config.toml
intermediate_size = 1280
beta1 = 0.9
train_tokens = 531500000
Each number is 128 + 24 x the weight over its row's rms, rounded and kept within 0 to 255. Layers, rows and columns count from 0. The size above them is the row's rms in percent of the matrix's.

# layer 5 MLP gate, 1280x256, rms 0.0979, rows 1205-1222, columns 0-127
size [100  99 100 101 105 105  94  99 105 100  97 102  97  99 100 102  92  98]
[[127 142 113 149 131 153 103 143 181 141 112  61 162 147 101 164 149 129 100 131 135 122 128 148 141 137 148 164 122 114 143 121 145  96 106 118 111 167 160 126  72 124 158 138 136  89 100 136 126 124 166  80 136  81 123 112 162 159 133 165 166 132  96 140 148 162 171 146 134 154 113  92 102 140 113 126 118 158 118  93 169 132 136 165 110  98 151  77 128 106 164 143 104 130 163 113 128 113 153 150 114 129 138 125 118 130 160 126 112 144 124  89 170 128 140 134 194 145 138 153  99 136 127 146 134 133 143  97]
 [134 137 129  70 124 144 129 142 136 121 143 115 168 165 146 115 119 126 109 152 109 116 176 134 142 142 161 105 111 129 121 134 125 119 146 151 142 166 138 172 101 114 130 190 103 139  90 122  97  84 152 115 164 153 131 117 145 108 127 115 130  97 113 143 140 113 132 100 143 132 102 109 110 100  71 156 114 112  96 101 121 173 119 169 129 135 143  94  91 138 128 117  99 147 136 120 114 132 153 125  95 153  88  81 126  99 141 110 122 130 117  93 123  86 123  69 140 150 140 183 133 105 107 106 139  75 101 122]
 [165 114 112 128 119  86 140 131 118 136 106 188 139 154 131 134 189 118 118 112 121 123 131  86 129 113  96 136  99 160  98 151 141 170 138 138 152 133 117  98 105 123 112 131 129 110 127 135 135 143 129 148  99 118 150 160 110 130 110 134  37 138 142 113 131 140 148  94  96 123 102  94 141 130  96 130 112  97 127 154 144 108 142 144 101 137 143 124 122 137 150 127 132 130 160  98 148 115 167 137 136 152 147 155 134 103 182 109 103 143 147 100 162 142  87 103 137  88 117 146 123  73 150 169 109 160 118 153]
 [126 115 128 120  86 137 147 152 124 189 106 113 125 151 114 122 101 111 119 145 133 129 128 143 122 134 161 128  98 108 123 157 168 143 123 114 125 131 122 118 131 144 161 152 106  93 146 147 126 136 141 113 152 206 114 101 125 112  88  89 132 152 123 172 104 114 139  87 106 136  78 120  87 145  87 113 129  88 109 129 108 145 114 141 151 123 116 173 172  91 128 133 131 134 126 149  84 108 133 114 141 166 133 145 128 151 119 178 150 129 128 106 146 165 173 152 131 116 121  84 110 120 105 153 124 124 122 123]
 [139 116 160 151 161  87 127 142 125 143 154 124 122 151 143 121 166 109 133 145 116 142 131 125 138 132 158 123 134 122  71 113 131 168 121 110 123 133 128 102 159 139  94 126 148 113 114 174 141 118 135 146 117 129 122 150 124 147 135 125 133 113 108 130 177 119 147 125 136 154 162 118 100 102 203 140  94 173  80 104 106 160 111 158 134 135  78 155 156 129 116 146 142 173 159 103 166 135  94 114 151 161 114 106 139 115 115 151 131 121 129 144 138 107 123 133 107 140 135 137 128 134 106  83  86 122 141  96]
 [111 129 115 125 163 188 164 132 136 144 124 143  94 162 110 114 108 147 106 117 133  93 113 118 170 122 162 109  90 100 131 113 123 151 151 128 138 185 152 106 114 110 118 120  98 116  72 135 134 136 119  83 115 118 137 135 158 162  98 137 147  92 115 123 120 164 139 118 163 150 117 126 126 118 156 164 140 137 107 119  98 142 122 146 130 115 135  97 140 134 134 149 120  83 147 128  87  88 141 132 136 146 158 132 117 158 102 159 109 125 131 155 112 127  96  96 126  97  89 107  61 134 128 159  98  96 122 100]
 [121 131 125 136 135  78  93  60 138  78 100 135 167 121 117 171 144 154  95 150 133 121 141 147 143 125 114 140  92 109 118  89 125  80 134  88 129 128 132 113 149 152 144 125 125  80 113 159 109 108 114 117 109 108 146 151  98 145 124  97 105 127 123 134 143 150  71 119 143 132 116 108 119 142 134 120 129 142 134  96  75 110 102 124 140 103 104 116 126 126 140 145 136 143 113 135 123 165 110 143 115 116 135 117 118 146  81 168 168 101 123 147 164 117 135 113 122 127 130 104 111 145 144 119 122 125 111 102]
 [144 147 112 137 121 180 146  87 162 104  83 103  69 121 154 177 122 111 136 146 158 116 132 153 135 103 122  74 101 126 122 117 120 158 116 106 130 161 143 134 139 157  84 162 137 108  93 135  98  82 176 134 134 100 152 160 143 108  82 128 110 132 117  76 127 147 113 106 117 158 133 124 121 101 171 128 126 133 111 133 121 138 131 133 139 106 106 145 107 156 158 141  91 144 134 157  85 135 172 129 111 146 143 135 111 114 172 148 166 147  78 153 169 154 149  97 141 119 136 128 111 144 116 133 135 134  83 112]
 [116 101 123 144 131 124 118 101 117 110 136 100 132 115 122 184 150 141 134 129 162  81 114 153 118 142 113 147 152 116 121 144 169 163 132 151  97 163 117  87 137 123 109 135 135 115  91 124 119 128 162 135 111 161 121 128 181 159 108 104 149 118 103  78 137  91  77 146 132 150 113 142 115 136  79 129 180 107 150  94 129 161 135 169 149 145  76 153 102 127  78 129 156 148 136 117 115 120 140 144 137 119 138 130 104  96 151 187 142 145 156 152 103  95 138 121 156 121 132 104 138 123 142 164 172 111 124  79]
 [ 95 148 157 101 153 128 143 124 161 118 116 135 112 156 174 153  85 122 140 168 150 130 127 148 148 151 129 139 147  99 123 156 109 165 102  92 161 101 113 151 126 137 120 138 130  84 102 130 113 139 149 104 136 105 109 173 134 168 130 143 127 143 112 126 124  95 156 121 165 165 161 151 111  91 128 126 133 156 158 129 114 174 151 140 110 150 104 118 128 112 151 151 175  85 112 157  94  98  82  97 130 145 136 110 118  97 152 140 114 118 128 122  86 127 140 121  99 110 146 110 119 123  98 122 126 113 160 117]
 [108 173 137 123 126  65 139 142 120 129 178 153 140 134 123 136 114 148 111 103 142 120  83 166 145 126  99 131 119 132 118 108 147 140 109  93 116 122 140  74 120 108 148 128 164 104 136 110 161 138 129 103 112 132 121 129 113 138 113  81  91 149 114 114 133 117 111 130 142 103 159 137 150  98  79 151 116 106 127 107  95 124 117 169 122 120 112 107 111 130  89 129 109 129 133 170  96  94 106 101 110 129 112 154 106 165 159  84  99 141  99 135 136  70 119 151 136 166 146 135 151 117 180 159 163 131 130 128]
 [ 86 102 144 149 113  98 122 102 145 150 113 118 153  93 105 158 159 124 121  94 144 153 143 131 106 153 134 179 121 124 137  98 119  98 137 122  80 144 118 140 148 112 137 120 144 102 139 113 126 104 152  91 143 160 104  73 105 110 119 113 156 139 117 100 143  94 121 136 117 128 148 103 150 150 116  99 156 101 113 166 138 125 146 160 144 166 141 160 120  95 125 133 135 126 149  93 153 114 162 118 138 127 115 153 147 154 120 165 152 128 150 103 122 144 149 137 142  75 109 102 105  71 106  91 125 112 124 108]
 [174 127 116  84 100 100 132 135 197 113 125 149 101 139 129 141 157 137 118 174 131 173 138 157 138 164 119 125 144  86 134 137 168 128 129 135 137 131 119 118 121 129 136 121 126 141 116 110 103 150  98 147 108 108 168 118 138 110 150 142  58 154 125 107 120 147 143 107 159 116  68 127 146 109 142 172 139 110 146 114  71 119 131 138 116 120  94 103 188 116 108 173 128 121 147 151 152 138 133 157 144 129 172 179 109 166  86 110 144 158 146 123 140 100 139 140 110 134 140 111 117 147 105 107 131  95 134 112]
 [ 78 106 175 138 182 135 123 114 109 149 117 160 108 164 150 125 153 101 121 100 128 158 107 146 178 126 118 112  99 115 104 136 202 111 114  97 103 112 107  97  99 116 193 144 140 125 129  97  97 152 135 116 150 138 157 133 112 157 104 102 160 137 118 124 116 121 134 131 109 130 117 116 156 112 142 148 151 124 113 145  93 147 132 145 132 143 113 129 129 144 114 170 148 157 132 119 111  81 164  68 118 108 121 139  79 136 109 130 144 118  70 174 108 125 173  80  86 106 121 111  94 106 132 162 175 150 119 125]
 [153 132 160 165 123 113 167 105 125  96 133  88 110 140 182 116 135  87  92 130 136  91 103 164 124 117 122 114 128 129 145 137 158 130 137 130 154 136 124 175 178 103 151 104 129 117 143 124 147  80 100  86 105 124 114 169  99 147 117 163 101 127 117  87 126  95 145 124 148 142 126 129 158 160  99 128 115 136  72 157 126 146 141 133 170 141 134 143 177 175 126 119 179 137 114 121 138  81 128 102  81  98 115 108 164 142 132 130 133 145 122 115 175 139 103 101 128 140 125 136 146 121 124 130  90 119 160 119]
 [136 107 140 144 187 129 131 127 121 159 150 113 130 126 147 152 125 123 124 172  98 116 192 117 143  90 135  82  84 110 111 126 167 152 125 124 100  99 110  88 161 146 114 147 122 118  88 140 146 135 111 121 151 123 158 123 171 114 112 133 105  71 112 160 150  95 122 156 148 139 130  85 120 123 114 144 106 169 124 106  76 149 192 142 122 120 166 174 143 153 151 160 127 177 131 147 137 115 136 156 124 166 122 122 161 110 112 101 144 140 155  86 163 121 148 128 155 150  97 135  99 133 120 140  80 125  89 156]
 [138 180 113  88 184 109 115 120 136 144 146 152 114 121 131 108 191  88 174 150 173 122 167 141  86  69 117 109 138 139 103 111 141 156 187  74 153 136 126  99 106 142 114 148 170 156 112 133 161 156 121 113 108 104 132 127 114 144 121 137 111 114 189 114  94 180 130 111 146 164 101 122 161 120 130 143 150 153 135 106 103 139 146 149 121 117 118 131 157 131 151 121 123 137 130 114 121  67 172 133  96 131 100 114 172  93  97  93 136 137 106 185 103 131 148  97 129 164 118 115 144 135 120 102  99 131 104 141]
 [114 148 157 164 168  91 123 166 110 179 105 141 144 167 155 145 137  81 101 107 158 144 115 127 133 153 128 107 107  95 142 104 120 126  99 137 154 107 147 116 129 112 134 134  88 111 141 106 167 146 140 132 172 169 135 145 130 165 144 156 124 107 111  76 125 133 147 174 137  68 176 103 129 145 118 109 148 148 127 108  86 142 139 131 119  88 135  88  95 150 124 116 123 138 183 142  72 104  89 133 138 118 169 126 162 150 130 105 124 165  95 112 162 108 137 140 101 151 170 127  84 100  97 133 117 140 146 124]]
# layer 5 MLP up, 1280x256, rms 0.0981, rows 1205-1222, columns 0-127
size [108 101  99 101 103 100 100  98 102 101 101 102 102  97 103  98  92 100]
[[ 70  71 149 130 127  72 122  97 130 129 156 139 129 105 135 127 116 119 104 179  86 109 123  99 124 133 129  79 123 156 121 157 129 105  80 136 123 156  95 109 166 142 122 135 112 132 124 116 101  99 116 141 111 144 101 116 121 125 150 134  83 131 130 100 137 133 158 152 154 201 123 154 120 107 104 119 117 139 150  79 114 142 135 127 166 128 129 129 127 103 118 100 167 108 149 149 114 138 131 121 166  96 120 142 168 127 118 143  98  96 107 143 158 111 148 129 116 126 139 118 149 131 130 107 123  58 163 144]
 [121  99 161 129 139 174 114 107 152  80 150 160 127 100 176 125 144 131 130 128 103 162 139 107 152 137 122 157 114 134  81 124 119 120 155 108  96 137 108 147 179 127 132 147 118  95 133 152 140 109 120 116 131 115 132 121 148 120 107 174 117 127 131 148 140 127 165  84  95 140 133 117  98 166 145 148 157 153 103 140  95 107 126 127  91 130 119 164 153  88 143 154 131  98 140 109 128 144  98 164 165 146 151 107 155 143 145 132 159 135 119 121 135 118 106 117 162 183 158 151 163 166 129 137 127 131 157 160]
 [135 140 113 132 177 130 144 145 166 127 133 155 112 110 177 157 133  98 129 105 155 117 152 129 123 129  71 136  75 138 101 115  85 128 141 122 115 111 168 104 192 112 101 121 130 126 105 136 123 124 137  94 139 110 151 142 122 125  81 100  75 139 135 176 145 146 134 125 137 175 124 139 135 126 125 124 127 133 102 136 111 128 160  93 129 112 114 126 137 142 163 151 153 151 169 134 138 142 168 156  89 162 103 155  78 165 145 107 140 125 107 132 122 123 115 143 123 147 149 187 102 129 159 111 107 135 153 148]
 [196 107 151 144 134 136 134 172 125 143 157 119  83 159 152 117 136 117 144 130 128 144 142 126 127 122  93 126 115 115  96 137 156  83 159 140 117 107 149 137  77 162  71 123 122 105 101 104 145 124 159 116 139 167 142 152 149  93 105 117  97 113 126 165 107 121 131 115 110 146 134 136 131 121 117 145 139 108 148 108 124 155 143 178 128 124 153 147 164  93 104  63 135 151 157  96 102 136 132 123 152  95 103 150 127 167 106  99 127 156 141 150 147 160 139 146 136 175 138 133  66 111 150 136 189  65 156  95]
 [ 99 168 142 127  95 113 146 144 138 180 169  84 139 153  69  69  91 132 125 119 127 161 123 143 111 146 153  71 107 137 148  73 107 114  75 138 137  98  99 156 118 140  82 141 122 139 133  84 147 129 100  84 158 133 118 142  92 136 121 154  96 115  80 153  89 116  95 115 106 142 146 106 125 146 123 159 128 163  77 136  97 156 134 150 147 111 146 183 118 109  79 137 113  92 142 138 145 122 131 101 153 158 169 139 146 144 134 144 111 130 112  83 113 148 137 100 107 116 147 110 153 164 116 135 119  86 158 144]
 [108 142 136 115 109 150 146 134 156 143 114 128 123 147 134 102 146 127 124 145 134 141 130 106 188 150 119  90 125 136 174 146 144  83 133 144 114 109 127 160 146 109 110 101 159 180 121  92 161 102 110  99 129  85 139 152  99 121 158 138 108 129 134 132 163 105 141 108 146 123 134 115 122 149 134 124 129 164 125 134 107  96 118 152 175 121 142 108 117 118  94 130 118 115 125 147  86 140 124 168 123 113 131 118 131 128 112 158 143 144 124 108 139 110 142  95 110  79 144 140 140  92 172 147 136 122 107  87]
 [182 123 160 129 168 128 142 119 107  99 178 155 153 107  76 113 153 112 129 112 125 135 135 144  79 152 110 131 141 104 107 129  79 150  82 152 140 100 147 126  97 122 139 147 152 109  94  98 144 128 108 125 130 125 100 112 166 171 135  80 114 159 123 108 136  96 110 117 103 130  97 153 147 136  89 130 118  88 127 124 115 153 156 142 146 156 114 124 115 149 127 107  86 121  88 158 129 130 122 145  90 146 155 133 166 132 136 140  85 164 150 126 124 133 152 131 164 107 146 109 112 150 180 139 154 174 154 124]
 [165 109 162 114  82 121 142  82 110 130 104 113 110 134 148 123 147 127 134 124 113 122 123 164 109 183 134 147 101  91 119 125 140 105 118 148 122 142 137 142 103 139 115  69 177 143 137  86 153 154 166 162 127 126 134 141 140 169 133 111 150 137 125 116 130 146 142 153 103 141 136 113 149 166 151 151 125 173 120 134 136 108 123 148  74 129 111 187 159 144 128 186 179 127 130 149  93 120  99 101 124 118 128 121 115 144 126  96  92  89 116 110 137 136 142 142  77  88 139  85  96 118 129 142  90 160 149 148]
 [156 124 127  75 135 136 146 107 147 111 176 122  99 121 146 119 131  79 140 143  71 164 150 115 140  95 141 158 128 153 136 137 148 104 135 130 192 109 160 101 132  97  56 144 149 133 137 138 111  95 128 166 122 128 157 130 144 134 143 170 107 148  91 138 100 120 139 158 110 148  84 137 148 128 111 144 149 142 108 138 117 118 113 117 112 146 153 156 126 196 144  99  98 108 130 173 112 124 140 107 140 140  83 106 134  73 121 107  94 132 141  99 170 134 127 128 126 124  91 116 105 208 112  92 150  78 134 120]
 [ 93  95  97 148 177 169 146 123 112 131 165 123  95  89 110 118 129 104 159 142 140 103 113 146 116  81 117  81 171 148 113 138 109 118 122 103 130 135 126 144 152 121 121 124 132 105 143 103 134 131 145 123 136 141 141 124  82  91 153 128  84 154 170 138  98 104 116 125 131 129 159 114 121 118 124 146 101 137 115 118 146 144 120 155 141 119 178 115 147 129  95 115 152  96 140 133 144 131 128 154 120 132  77 113 145 182 122 133 111 182 124 140  95  93 116 126 116  93 138  99 133 108 125 149 146 149 163 117]
 [122 108 116 145 173 185 153 156 136 113 126 127 120 133 146  90 129 157  96  99 108 108 162 135  83 115 127  55 115 164 161 120 137 137  90 134 127 133 137 112 101 118 117 123 169 121 142 155 115 181 115 142 148 124 112 116 128 153 140 149  76 101 146  97  89 172 166 119 144 129 160 109 115 125 101 172 141 165 174 132  88 142 126 116 160 109 149 106 141 134 116 159 105 137 124 100 131 129 141 115  85 132 185 101 129 138  92 112 121 151 147 127 136 132 160 114 152 144  99 144 136 158 130 126 127 106 128  89]
 [148 127 103 123 139  88 113 193  96 117  66 105 153 125 136 124 155 160 123 151 147 158 113 134 166  96 104 149 125 123 171 124 130 134 114 141 114 101 136 100 115 143  99 138 107  82 116 129  80  95 147  92 131  85 124 137 160 122 113 127 102 160 133 172 107 123 129 148 110 142 180 130 105 151 120 127  98 134 129 125 156 111  80 135  91 100 133  98 105 111 101 146 144 119 161 107 103 139 130 129 140 123 125 132 114 106  78 136 146 131 139 107 160 118 123 118 111 123 134 137  97  97 141 144 121  93  80 160]
 [121  96 117 105 115  97 131 128 151 103 149 131 107 124  87 142  93 152 106 140 131 119 119  65 173 154 165 119  97 153 144 131  83  97 139 141 152 103 112 100 136 122 136 158 145 131 127 146 149 146 154  91 114 139 163 144 154 148  93 165 151 125 108 122 136 112  76 120 164 105  84 151 105 147 134  95 128 113 122 100 111 101 154 122 181 138 165 136 109 147 106 108 117 142 125 125 118 128 125 204 128 143 152 202 136 122 145 159 165  96 114 144 113 133 112 143 108  98 116 129  88 141 131 126 125  93  98 117]
 [143  89  99  99 129 156 126 116 107 131 114 147 110 117 135 113 118  97 117 157 148 125 146  85 121 131 201 148 137 123 115 146 105 147  98 155 168 175 129 121 127  90 119 127  78 114 128 142 154 114 101 119 172  97 136 134 118 132 147 114 121 114 161 126 117 114 154 106 115 114 132 135  81 134  83  81  93 128 128 148  56 135 121 118 143 149 143 161 125 146 106 176 142 117 133 124 140 173 109 107 157 129 119  98 113 153 130 150 115 106 119  83 165 134 141 108 147 146  93  99 113 111 120 151  87  82 101 119]
 [115 124  98 136 146 151 164 122 149 110 133 197 133 169 104 119 130 110 144 134 108 117 110 141  84 144 123 154 132 142 120 105 107  99 161 135 156 168 125  99 125 124 131 127 120 141 131 151 140 135 139 141 175 140 130 174 100  85 117 125  91 171 151 158 132 131 131 145 132 134 114  95 118 113 109  77 121 120 143 123 130  89 118 148 152 126 100 125 140 110  78 130 116 116 126 138 130 149 146 130 114 130 134 152 138 126 101 119 118 120 101 110 143 129 105 164  98 179 146 101 123 139 140 211 131  84 120 184]
 [140 185 132 118 121 141  98 127 128  99  99  63 159 116 114 103 115 169 138  90 122 145 119 122 105 136  84 135 123 138  98 135 122 178 171 129  81 156 108 111 102 145 137 129 162 119 150 109 150 188 139 153 135 103  97 135 191 133  96 110 123 159  95 171 117 160 134 143 126 114 116 127 132 146 115 113 151  82 155  87 138 121 128  95 180 141 146 147 102 137 140 119 125 132 131 150 125 105 117 111 133 188 166 104 143 153 121 133 170 129 164 140 137 115  95 109 135 137 113 117 115 150 119 168 144 157 136 140]
 [122 104 136 110 106 134  73  86 155 107 133 127 134 126 139 120 104 115 108 131 113 120 116 132 144 128  75 120 180 120 119  88 131 137 152 175 121 144  88 178 146 131 136 107 110 130 130 117 166  85 148 126 120 142 124 138 167 143 136 129 142 128 143 154  82 163 114 160 145 118 113 162 134  98 138 134 139 133 145 130 128 126 147 154 116  49 166 135  83 138 115 168 146 159 141 104 143 117 115 161 130 115  93 151 107 157 111 121  97 137 116 141 132 116  94  97 100 122 116 109 153 168 134 143 140 203 141 107]
 [144  98 114 112 150 123 130 122 154 137 122 135 138 180 168 127 151 103  86 158  99 140 112 131 120 130 174 126 137 110 100 107 129 118  59 113 101 165 131 127 112 127 136 121 126 121  99 106  96 143 121 134 174 156 145 107  74 132 103  74  99 139 157 158 130 114 147  96 167 156 122 133 140 162 155 111  96 110 142 116 137 108 105 143 114 173 167 126 127  94 112 161 119  70 102 142 129 108 164 171 161 130 142 148 145 147 181 138  98 146 128 142 138 136 148  86 125 118  93 140 141 129 151 122 141 105 179 129]]
# layer 5 MLP down (transposed), 1280x256, rms 0.0864, rows 1205-1222, columns 0-127
size [106 100  96 103 104 100  99  98  99 102  99 102 105 100 101 100  94 100]
[[129  98 157 114 143 134 120 130 109 129 157 108 154 127 112 120 139 123 158 128 118  86 163 131 142 141 142  87 144 140  96 117  76 159 114 120 105 139 114 110 144 152 129 145 110 121 139 134 106 124 134 108 130 150  82 104 142 185 128 139 117 166 130 118 129 121 117 188 122 147 116 112 131 133 133 135 118 152 105 140 116 173 141 138 160 111 144 125 160 108 132 136 158 141 117 129 153 113 111 141 139 123 151 120 155 118 114 121 128 148 182 108 147 176 122 144 190  96 161 131 149 140 120 138 116 127 113  93]
 [124 122 119 130 100 138  96 121 103  90 152 149 132 133 173 114 151 125 116 115 107 153 128 125 143 138 121 161 150 115  98 178 122 109 112 187  91 135 177 116 113 137 118 139 112  98 140 133  54 131 140 144 114 121 104 149 140 146 178 142 134 148 132 137 138 161 103 121 145 114 123 143 130 145 192 151 103 142 157 136 130 110  65 136 109  94 109 140 172 142 103 151 119 156 135 100 159 136 128 133  97 148 163 117 124 164 137 164 102 110 117 121 114 108 113 150 155 131 140 112 140 117 133 147 127 146 153 130]
 [124 125 122 138  92 129 134 142 126 120  94 125 164 106 138 108 142 183 154 154 166 147 106 173 137 125 110 156 122  93 116 129 101  68 133 133 194  87 126 117 118 157 133 114 116  91 139 129 164 128 108 103 157 153  86 111 136 128 142 120 126 178 141 140  95 112 123 120 101 125 136 136 130 147 163 146 120 136 128 114 136 132  90 144 148 159 114  98 133 106 169 125 132 115 121 148 112 151 138  83 109  95 144 142 126 102 154  90 127  85 133 141  94 129 147 143  86 131 112 174 166 114 130  79 136 117 101 135]
 [125 124 123 137 146 119 134 150 139 136 128 126 130 133 163 122 105 127 114 156 107 119 113 116 166 165 174 132  81 141 114 129 150 138 177  80 151 151 150 160 111 129 106 143 157  77 163 154 103 103 114  99 106 169 108  93 139 119 102 160 152 110 133  91  97 117 144 112 102 109 122  88  94 159  64 157 120 145  95 116 110  87 181 156 145 126 135 138 144  99 173 122 140 132 106  98 103 109 134 109 122  62  80 127 108 128 119 132 130 109 115 151 139 113 141 139 145 154 108 124 133 106 109 177 162 106 149 108]
 [128 131 169 132 132 124  85 164 127 146 112 138 140 148 114  64  85 132 139 123 180 167 140 137 114  86 112 127 123 138 111 124 121 163 108 123 150 179 116 104 137 141 147 122 110 153 167 137 105 101 159 176 142 118 133 133 151 189 122 116 154 176 101 123 112 120 127 128 184 111 170 115 153 121  96 143 115 108 127 165  64 160 120 135 152 131 110 114 130  91 105 149 121 138 114 114 104 112 136 178 111 158 134  98 105  95  95 130 183 156 122 170 145 131  96 126 141 139 130 118 178 138 105 129 129 138 141 116]
 [141 135 102  95 129 142 110 151 126  99 102 161 121 136 122 161 166  91 125 118 145 118 108 130 124 119 111 102 105 111 143 143 103 125  94 105 150 114 127 117 180  98 149 149 126  79 103 113 109 121 128 141 125  89 157 120 122  82 108  83 150 149 105 115 150  99 111 186 167  95 113 113 111 171 120 140  89 148 168 132 102  97 121 121 146 134 117 142 109 107 114 176 135  82 158 129 121 150 103 107 143  95 129 143 138 115 128 105 144 104 138 100 146 141 109 131 127 131 116 165 131 146 114 132 124 136 142 120]
 [116 119 141 129  75 108  76 118 110 106 130 146 177 137 148 160 153 144 107 111 143 122 116 141 126 121 135 115  89 160 153 125 108 120 132 148  96 108 148 145 129 121 174 103 178 107 121 135 111 147 135 102 128 146 159 110 116 133 148 117 129 105 152 123 118 139 118  98  88  96  89 129 124 147 134 171 150 173 115 112  89  94 169 124  99 116 104 142 179  90 114 126 119 114 137 152 130 134 111 113 134 120 137 115 143 165 117 128 184  91 121 155 161 142 195 134 149 131 118 141 127 149 158 137 151 163 115 121]
 [135 124 112 110 109 118 153 126 171 138 104 123 179 106 142 144 155 153 120 117 162 132  84 146 127 188 161 119  87 157 106 126 100 142 123 140 121 146 126 111 111  80 125 102 156 145 172 137 129 155 134 145  69 134 112 134 144 142 133  79 137 119 128 112 130 157  95 134 175  94 134 112 140 108 133 131 143 107 150 166 115 114 144 132 121 112 121 109 172 108 102  96 106 171 129 132  98  93 125 142 123 125 158 109 113 139 128 131 128 147 148 107 164 126 120 154 104 169  78 121  59 146 120 122 192 101 113 124]
 [128 157 171 105 104  95 150  96 123 119 124  99 150 136 108 130 127 136 111 155 127 129 147 122 135 129 148  87 103 160 152 120 139 123 147  77 124  94 126 170  96 102 126 134 123 122 116 103 161 129 173 123 138  97 148 137 102 128 144 122 140 142 100 176 134 138 144 113 113  94 112  93 163 121 186 105 127 150 142 114 128 109 162 169 123 139 151 127 131 142 154 133 115 133 122 137  74 131 106 124 146 149 118 113 120 183 132 106 112 121 127 130 151 198 133 109 138 111 135 161 110 148 132 140 123 117 133  61]
 [ 97 175 130 126 112 177 119 100  81 139  97 106 110 130 123 165 125 141 115 152 129 100 145 129 135 131 150 101 135 162 138 159 102 104 127 166 150 127 140 156 107 111  96 152 110 140 170 115 129 154  98 161 153 138 120 118 131 105 124 146 142 158 121 142 104 137 139 104  86 148 112 136 182 148 105  83 129 127 125 140 114 134  75 148  65 158 167 111 144 161 156 133 144 110 127 154 120 114  97  93 146 128 117 120 115  92 135 153 142 159 112 131 109 144 117 163 119  87 141 120 121 115 119 126 124 113 156 127]
 [121 138 110 110 154 163 168 147 125 112 127 121 125 158  85 134 117 110 155 102  97 107 134 126 120 106 131 124 174 156 114 114 135 135 102 137 134 149 146 141 128 128 149 128 148 104 108 122 111 127 129 140 110 159 138 160 154 109 109 150 132  97 153  80 144 158 138 119 161  95 151 144 137 101 138 130  95 159 130 132 122 166 147 139 134  84  98 101 173 147 120 138 107 142 111 119 126 107 169 130 143 122 107 115 120  92 148 133 147 134 160 107 123 115 171 126 136 170 129 107 162 141 125 113 121  70 141 119]
 [169 119 145 159 156 105 143 151 121 103 136  69 128 160 138 128 136 113 150 149 118 107 140 109  83 144 161 136 130 117 122 102 151 145 117 138 121 101 117 167 109 116 134 160 106 126 127 161 118 129 122 139 138  90 132 165 123 128 143 120 150 100 107 113 130  86 141 120 148 120 137 130 132 113 122  88 107 129 104 147 138 155 113 102  99 118 115 156 157 118 108 152  91 147 120 134  89 135 161 141 175 133 141 132 134 186 175 158 116 182 120 130 146  98 129 114 134 136 127 105 145  92 138 123 125 159 165 132]
 [112 127  93  92 117  83 138 126 152  86 124 112 113 153 124 180 156 155 129 109 142 131 129  86 107 171 117 120 118 143  93 145 108  81 102 122  99 132  74 116  94 143 128 114  92 132 123 118 103 123 142 120 132 167 158 115 135 162 159 117  80 154 138 111 152 110 166 131 136 130  82 127 164 159  63  95 142  81 154 142 103 141 117 106 118 108  86 131 151 131  84 111  91 118 151 154 153 118 124 124 150 135 100 164 115 143 158 172 139 110 156 120 115 122 157 130 126 131 122 119 103  92 111 143 114 135 150 122]
 [115 140  93 131 125 132 123 121 130 148 107 121 142 126 156 126 121 131  84  88 128 125 166 153 121 144 158 137 115 119 115 134 141  98 131 136 132 111 123 153  94 143 162 155 152 168  89 124 122 123 140 102 170 121 136 120 145 135 140 143 128  90 127 158  97 136 121 118 162 144 121 130 154 169 143 138 164 114 128 116 182 142 145 133 132 148 138 146 130  82 120  89 185 150 124  61 112 131 140 129 117 166 103 130 144 136 145  77  96 183 129 124 154 139 137 145 110 102 161 134 164 146 135 122 125 138 166  77]
 [117 111 119 172  81 118 121 138 137 106 170 119 130 147 136 107 140 133 167 158 118 134 148 162 165 142 117 138 130 123 112 118 140 130 130 145 112 130 101 143 125  80 134 144 129 133  89 161 115 121 137 153 127 147 143  97 132  71 141 113 140 136 177 133 116 162  84 109 152 133 100 105 119 105 150 123 137  81 146 121 154 123 153 162 125 181 139 111 121 136 123 147 142 115 167 124 117 146 107 106 152 135 140 101 132  70 100 104 138 154 121 156 125 128 138 140 138 109 128  79 132 130 121  97 106  85 123 144]
 [148 174 120 131 102 133 107 132 136 126 120 100 103  58 120 138 140 124 141 160 144 159 115 145 146  97 143 149 132 143 183 164 125  83 138 111  82  99 152 127 139 119 152  94  93 150 135 133 125 128 137 129 123 159 112  99 155 137 137 178 104 110 153 109 123 144  98 138 138 168  55 137 111 131 148 125 138 154 104 143 117 143 107 124 143 155 158 162 171 101 127 136 140  92 106 176 116 106  99  84 150 113 125 153  87 127  85 164 145 114 169 159 150 118 118 124 115 149 105 142  92 120 107 108 142 119 144 151]
 [181 153 120 148 146 100 135 131 106 136 127 137 146 106  85 149 144 132 101 151 103 119 126 113 162 126 128 108  97 133 144 132 114 156 137 161 113 126 115 170 140 131  96 133 149  89 130 150 110 149 124 144 132 152 144 132 131 129 110 121 131 149 137 124 169 110 136 148 142 101  88 102 130 137 135 123 111 163 142 159 162 171 178 127 123 165 166 113 128 109 169 125 137 123 148 133 138 116 165  86 151 157 119  97  87 134 158 170 104 113 141 154 140  86 126 127 145 100 187 153 144 160 152 102 136 112 122 130]
 [ 86 167 108 109 165 102 135 147 125 143 114  64 130 114 159 154 129 137 135 102 119 141 150 143  92 155 135 138 104  86 122 131 126 104 130 124 157 147 144 157 119 140  90 130 122 133 124  99 116 129 102 113  95 170 140 135  91 130 129 165 130 135 121 127 164 127 132 157 133 114 170 167  95 125  74  84 111 132 150 140  99 124 120 135 151  95 120  95  99  97 121 127 128 134 135 131 123  88 124 146 123 128 112 142 124 178 101 131  78 138  78 154 114 128  93 113 117 168 163 140 121 122 137 133 135  97 120 108]]